config = dict(
    n_head=4,
    positions='rope',
    qk_norm=False,
    bias='all',
    init='uniform',
    lr_mult_up=1.05,
    lr_head=0.0105,
    decay_fraction=1.0,
    decay_shape='linear',
    final_lr_fraction=0.02,
)
Each number is 500 + 40 x the weight over its row's rms, rounded and kept within 0 to 999. Layers, rows and columns count from 0. Numbers have three digits each. The size before them is the row's rms in percent of the matrix's.

# up: layer 18 MLP up, 512x128, rms 0.139, rows 370-394, columns 0-127
# down: layer 18 MLP down (transposed), 512x128, rms 0.0363, rows 370-393, columns 0-127
up370 099:474523552491508546546487496581572485499457496448497506495566502440504492453473460542562489475490485550473498575513503473477526530528476426413513492451552447441473456480534420511512429428523531541456488504576524525533468516535517492469522512487535418479564383483514433569449559529527515480471530465443496551549422427513521506554529541488511490527488494493447497498542500463550473492509
down370 099:457471545452500523555471416479503515486553443452484479496464524480496460499468465446463540535528507474524449505499487497467452477530483492596418556491604565502529476538466506476484495500472493470567516536488480436492528450479505500450478525520533553479534520459524552412550502474509446563517439485486653501478464510543545531505514481472444500473515559464562451536572490515532537566473
up371 102:400459524562485532574564418565562543513531503511486507492507501453511489461466481503490556435465457479517510481528494466507532511570482531460558492449558406565508496514514479522481501394477514460486580532513556508475465420533513476517552522423498578421548547449456525499501483492469473431479540473468514509487474541527504467539525501486490491492470489461451490430488594453539527515486
down371 108:549558462537477561481534426520476502473520484507430507521528463504482536493444512522524509523591559510494498454515535514405458505549488466567538489502524516514481495394495483435448429516465496552556498529521526528504575549460501439524497449496468502467447466469470440531475489534491506599515396520489465400498538461551501517556492464525405546552531527555475506482514526499510513494462
up372 103:523505504529485485441490541501456518512526509505459516548417508473481522516499519553536445563449402504540516523481544560522581541472473460507508539622474533528545559599477570524520534498460459431527480531515450394497494473481457540471531563513456513484536508484503531473497484462464500473445456463555433533543504417449492486503492508485531510481591478509555527477506485461487545563548
down372 106:472438476602527477480479534534494462484503446512464389502521473553455494452497508478463539468543495453489517548502517497434412488534535494476563504462547515468505529461468494520554449513525533447512527510527501550567501502518523545484545503461523470477405488455447493499472508522512501518481533492438518544502490552486474463574588497544487614519440563495445518463420539490448587559490
up373 100:572478481510549446574440494529444514490535554490500537509511593557532469470450473542548523458478447587536531468489538503507434489480540503451553489574487539451487509459534577497472505482449527486468423498516465605501495533490479513533565498408455483466543551527491506462500508510503496539603536529540463476526533518489523526602549509494502500481498508471493476506588478423507451486473
down373 094:452534577488469450494554492503434461531498448481447527534526460540480398587509458498486501511534491434472481588460496479557459499624491506495460439480476509507508456516540535553523514467524477440443487474483523487504519461548507485458491513490427538480513516503397536515511511592476469508518476613552439578519491480538476524523485541518455547490508552439520501504437534486532506502497
up374 097:525498534484519526480469461484505554507505513484500479567502490531502483486609393477512513498499489557467528526445527521526525573522458499510521545479469454509487479524503442541395428409499515455537436555516468568481454513500527538490451475424552516491499521465492490515514457452523423501554494479469476461458502468416437542412505472546547447560518422456469507461480476500468476579466
down374 096:501499552495528432494522497528434510421436544513500418510482440487403467505461567510514465505445506478489490518498593448449512500519524556472555524535547523544530466534475446519534411503482557561491422509499515493472503515467522537444487460517485495521522524537547546493553485534521535516520439543547496531493486529493536464475453464498502561491434446463485608523452506473607505426455
up375 101:518513486502567497554537468522502547456483467523513586493484481562538527540458478462514475526437465498511469561468487521504532479528460486494533581487540558536489495540482547433437509490473548454484505409528474519490489512498551477488547513469511409441482551517476506504598465500558391599455502512470455468522474487505527453465418532504480476490524588543482456547507563478514490486600
down375 101:484533525471520478427463475438549468558461557477490502470523515470534521472519469592543448464494469540466527447484508577506475541480461458467522478481469436582471485511479537489492521440526494530539502519440456494494436487459519535522445500551482487507529491491536551546617530517534479446516496518433458480567533504473472487534589528528455580459532483494499469444530543516443488420613
up376 099:623544507486410523511504487491487489543476472537463428510488469474592544499464471451429488490466426529529506442513495586534484501500529467487531526553484498553478464505528483634490489549537448423505476508502550464464484516476503411474485477501491419548462517447481561527542454522456398529544529518574528435498489517449526482506482485524443502507517477513542496481478536522520494513527
down376 101:470448462521449447494529501519442496447556573443551499564505491521572510541469454474502494526508483545532497396503527518530466450524503491503469445510572486442558471592462449491506516474495471500453514532451505513574479452492531557540464534519516486557593474511448547441502472491486531473508533452510435535514476475465497505542545545494479503505620484466576514493551439488420531459461
up377 102:524489467566498533575498452488498429514435538548492474454463455441492443552503512567511474453497472461558448538527452505551459486536568508534486495512512528516476505454558442556480498530521515503493575509525559515495545579446506520472479494418567487534524509542420401502470572485554541536509482493593550493518466485514575526480485455556494493447503495476565487504432476491479555554521
down377 108:475535392569497501492550581489505524447440523492468567545439478578498491504481485489517506423524535459487494501600492437479444531551452529486496515543535505470525455494455570503509446489495448534527488487433473437479452465557514534518461530498437492549455481530503517509516457471537470555496579537440452420526463541521533505490464551467501517554531514412560526515501510543551486436517
up378 091:454569511506563450508504529487446539488475493524550486509491525528490505499487447480505584468505493536510478494444425437540461481502459503574433452503480428499495468540480483506472548526548521514468554586508512521515529494542565477424453462467435504508562487482550514537549500550472495521419504533506503595485446393456474509536459476558429476457476453504508506519486471558502431597537
down378 091:460540494547464581479480506537490535580489510517561462476486469500518469531505550486520557587558537454477581528456428494478525469543563483420558581508546450511492468516538489518593543526526511497486478455514526463482498533445488498495533572540537498454474492477428504463506572459490518447515497512434455497549490516504521558412462489504402505497499464507422466504448515477430507461454
up379 097:481456557470455516455515506586433456610506528478540523531508480442474510560440535571512554502513512456457461405444465552530482441492483534496482515465441526442492518515498506424531474563444470506457432544493509506418514538511488492485443521535515473476486549454520517502458481554532542469448446534514508537498471519469527530518520513510421506528425514426435529505475528548571426506509
down379 105:530471577494529477536547550560470511498508448524600498432534505529451557441458485442557504478504550490496600450491552533520449495546539533455570529465533505474502507408509529506480456528460505497488560417495484471482494420513552496502496507506534480463478533585489432461527497501462498515540467522563522524513557483549486510459530486505449496396441496469518518490430460477441559459538
up380 104:508494525517442577522548500493552544508503410433597503529485574493522495571498524454521542524425481537512477486520471486518483488502440544532479550551608415533474563516464496498515513503497531488540508499515495490497483507561461530491504493453462550586472457449526425542531504469491480455460529460553545535551464483480509532455559539520498496526482491559541541483573501600562470459564
down380 104:483520488515496553473496454560473519520449518527464525564485482550496486404525577512495458499527477467454516550515474497553587504510516565497564445489490503488518511508490535533492439473499446522479500450474492487538566485416479456507470528557499530541540518535542583525495485525533458481573544517481549466433561496534534433498456436441479460527414497436483518453439383527445519546474
up381 100:512413472491523414491503501537525480541499477477524508504535454457581509466505417500465408461491527533422459526497501515524479567559492490479546561493480513522540490549541549420467560479463518515424473501533461447494533459467531456489508465456461486480465433569480495490574584457569523530446490522494494492538465441538525495470499547588481549510486494499530496568495485442572478552440
down381 104:585493482480492502502508381518537593519492458504530473465517445459544458477476431514441535546514502448508448500516489560487488472464479513554489512570589457541483517494563522484500551510484496609491521505528486496541493435480449481470497501548504515481501499504485407496552389454507528512527464514518491597467467533506470467471443570490490490465501419534461525562511506518546492451571
up382 116:478490453488494490557520500499522470484470499476479464566498466570497425454406481499484435487490477436523470608540500512572539439496542485438524427472482465478557436471502528503477486488440487511521580493423496537522457510505505463423506593493470489426485490514529530500500493515517536459473471497533549492573505500509493528502437583452423550508537500523531509410451499416533510548530
down382 111:551486449534558436488486528519565520504486488483517494487524538441463552515465490531527536499475455481450488468550535563576546499529504496510517479491515460474520510511535489513526556521573535459522456554508519441488548514489501438565560515484546467459477573498534529505445530535492481510495504518455321476445533541442482449476457386529508477419512492488452509513511483505537534494404
up383 099:470484584490453612529473517514438521530477461533479440475573473423543492466536480489506574489559484458466476505545475489467479580450497519507532528499517466490540540449479424556525497502460509542451453508489504517522524459478499538455519528472620494461511422470539536492485490493465521466454513541556477511575526467534494507460546428498455490453519541500513502470541519404475614507511
down383 100:560522531550558524520487518512469482529468431484418558521463493512441548500514520482462473458465517471499510520520515546447469456485493446552487485419479569503495523520511524449506494545442517458467585514523503500427554401498522525477516511493530464527581488466541532563455525565545466469570517501460621505447432488497424566490518549529585498490451510469465481469456504475513478553474
up384 099:469447578549481507473514488522564480507453415536546459458519460502497485548554477466525475491527547533452474508516562553482480498532528467500482552504452494498463498448540535473505456505445483498461524453460543489456540452455516522568537533449546515467422532479532535439479497478458465497530617474590496566456522490555489487442487451583558453514543473452496522473544426419460522523456
down384 097:535552478488510535475553517585550500503541548427468509489455520461446490490518569602534475488508440490579484442488479460555512498552467584486490481448491488514498414472550433527489576505435499486504537533533491508579475485478484508395533475510488536431547527520477469506463516417504496418495473524447431568550528484485520498491471442532536550483562430478522492472494520498523532505497
up385 103:454543433511538516529484459519541487514541498448467487487540564425459491540482498538478542513496479569549516527553532500543453542506504491511517441453513463452508465500520493369538472464559489399468464531507489461477499457548543544508518548512475397532520477530500512488509552493435553555498476429503488522492466487553499430493587506392430546459494548526506538469561466462494534498499
down385 119:477460545503503488551514541433505509488452537526483506500526578465496553498434499520543510492523456470481518514481501501486411428517451483565485516444466528458543452575522502460538489510395587490456511460532499508527501561503538527513556471477551477542519541477475545448565438521497491533468471552523352517543498506475497493473506519535488568423516558482516483430441543553515433503479
up386 101:559466556469352431550453488511448513534562452537495511493504457532505429552540526562538506524509517532541461500578436483521492548508477545584517529485426554525550489464493486433448469433544510513519465501471500478507501511554486542457457528517485496432448455441482519500544527466545540476529480476436551449477507510534486484495494521521472448431496527511506537534510609498541501518551
down386 103:527555482493508530541543509484499455457507465448491496509511523491483543508558471585559510462522508540553531481412458443524485550483433510455510504520468490521492509452536552609467566421509529576513558498486525465468546597499431478542546534459553482498433461512562502511407547454482431528503481508505465470531402451462513565468472520477482510418491505502452478523519493508534489469526
up387 099:430460554505436560490494475539429428498524543518501472475486497466445487512529500547572565487522465493490416512540495586515400454540459455485509489538400428438478516450510479516477561459467468488476476515462485528477484577573522521471516554505465515511495529518534538525568504507541536437537443520504488524454513481487520487477512511460442489505504471495536442424459505432478535545401
down387 101:513519397475502484530472561512521517466426422455558451508516476463524529535430548572447513516470439545501475483438503479467473494453478503560508528459497457498445458489478550555512429516508563545491451525573518461490479571514486470555525404542433463542512569524538470458477481546513572543596526470477523442531487504511539479469513462468518478479488472536539513511551492500564566505530
up388 098:548459505507450472562494487569551451471465544518474539583489515490491448454563557467457565519503393566539505499499548491534474543602468488449513529523517503449509469491522508474479458497533446520492407519497521514544559501466506451470520539502501483510516476500574474527486510550448393524572556445461507465475496517437486549508476491460490490575429484482463521554487467508521591522467
down388 098:492416496532509427497498539493597498523521545539579512523444399554529480501502540556468565493424447509548541525482574449484504449573519423511450549492511490555562495561515482437494515525497473431478544478498550441522485542548511542511571500504523506515469471514518491525495474488453495498437491568458472493554403492472492504515489524538483490414433498485461533517489506436459470509536
up389 102:508468476589594505435483483545411545421491531483453441436480491515485473575503526580507531466540494507456520498441509468520525533497526568527477495526468497549525529514487487439378534543465497490475487501478463548532528448415555509474472488473508505489515466534488473543529490554531534461505561497552383511469486501547515527487532562565480546518459475491467597513506512491491439497528
down389 105:472495447493516537466493503549514523488560519497554529504444442555565546568406469497442482492486492461508445475470519461530449496498528580460396504566523516505553530542482551549469454460506499540510569510540457514483525461423552414487534535509524511529566545491471463465388447461531462441519539524529565557464461492512486513455507516485506493424491500449493518506523487584540499478511
up390 100:536494531544454554570515392520514552566405495376513506553490481482554456553525411473532521486509533475500483426484507503513482401524511489490527465554567555446426480505569504452461505488483491477536483524484495524462484559506436435544504508462494502532511485486503452500525502571491467503459464455531490546553487469565464490541516399536452503454478525497536463473525478493475537489514
down390 100:494476459471568518481504567470459455443461471621503527488558519536512528511455512490491505522521485516474485533493541472492443552532523513433520504485436499540548480532435489436470505534459528545469553543478450491575483543551480457494489470569438515507513499467508454470459468525509578467548484530507585452428559454470607478428511519514520445525514456482519524489490536530436464552410
up391 099:505467525521540481536506521470510389450486572462522482444448497557521453424492472460555525466519573509534492506432443553559512509522511583541549516489447548424441484502456463508493471560517521451542514521543460486499579550450498549489471508446548427546548515447491579471518496505525492447440479553528532522514538497463482561536471541521510510461580532493428536481476454491504495454484
down391 098:553460579462501520413482467544467594444558501513431516545525505436511515524512464533537488518498492496512534508561537439457507461548544500524551459486493496447466582523493558506530551500482498541477551492486510476550495426493485380602512429538520510471518481449511514479486496500403469504495520461419528511443537432489519495486531470529457523495433476531520530588543485520479473463515
up392 104:418505548486505482448481596504551564464492568611457474459439484476474471457496515485478483504515518439504451578516471516565489586533495446495501498527505533498465486487531550482467554502541500517555533444519416527524609569508542478459471518446531549490497442523530525521525377427532488475513537507505516511454532465503496520509510539504508509531460510461512505458576520565481501552515
down392 107:442491485513540427481498416519457549450427457515523474449573498472514524528460570458531448541446402529516517556453498465507495520512569464587477523457500548457530548474533533518508469426562498517586467508480523492526528465536522526472499560464533556538527477599486511531512499503527520516522474379515464460539487436434473496504467513518516484489483442508495507560563514450529489503531
up393 100:429498482514449458512490608496413551489502482469503451526487488489510549512462493543519536470495464501525573524524508554490564548414507486529513503498538536502465518536479460512444534513533516393436461555471441550541468485561498482516582468442486548507436412494534494428515525497465475460502473557528512446411519522490476473544516545460489463482541466486525445540521600468490551482511
down393 101:518492430531465591460492460499540505538516574487490526454503523548502490539431496458457435464467551444532566499579510442467483504497516535528486423480503542542482451487561488540455610462497474532559494487502513508478470480544503555487450567514510502442523477454465517462588510508497550451479527479516457495524471398476602499481465485472543539562540467510455487513429540479522488544453
up394 093:496574494500477487431529458497497557542400527499459490535467487481450503527486558503473486488494501521552519434496429530522438449518497499560464502542473517491508446514517487524459463522561491510559535479500474513508501424510442548555568542511584431479516543546513465442542540412535435478521480416458536492473491478497468568470477468559469427449593547499501529503585446474491471528510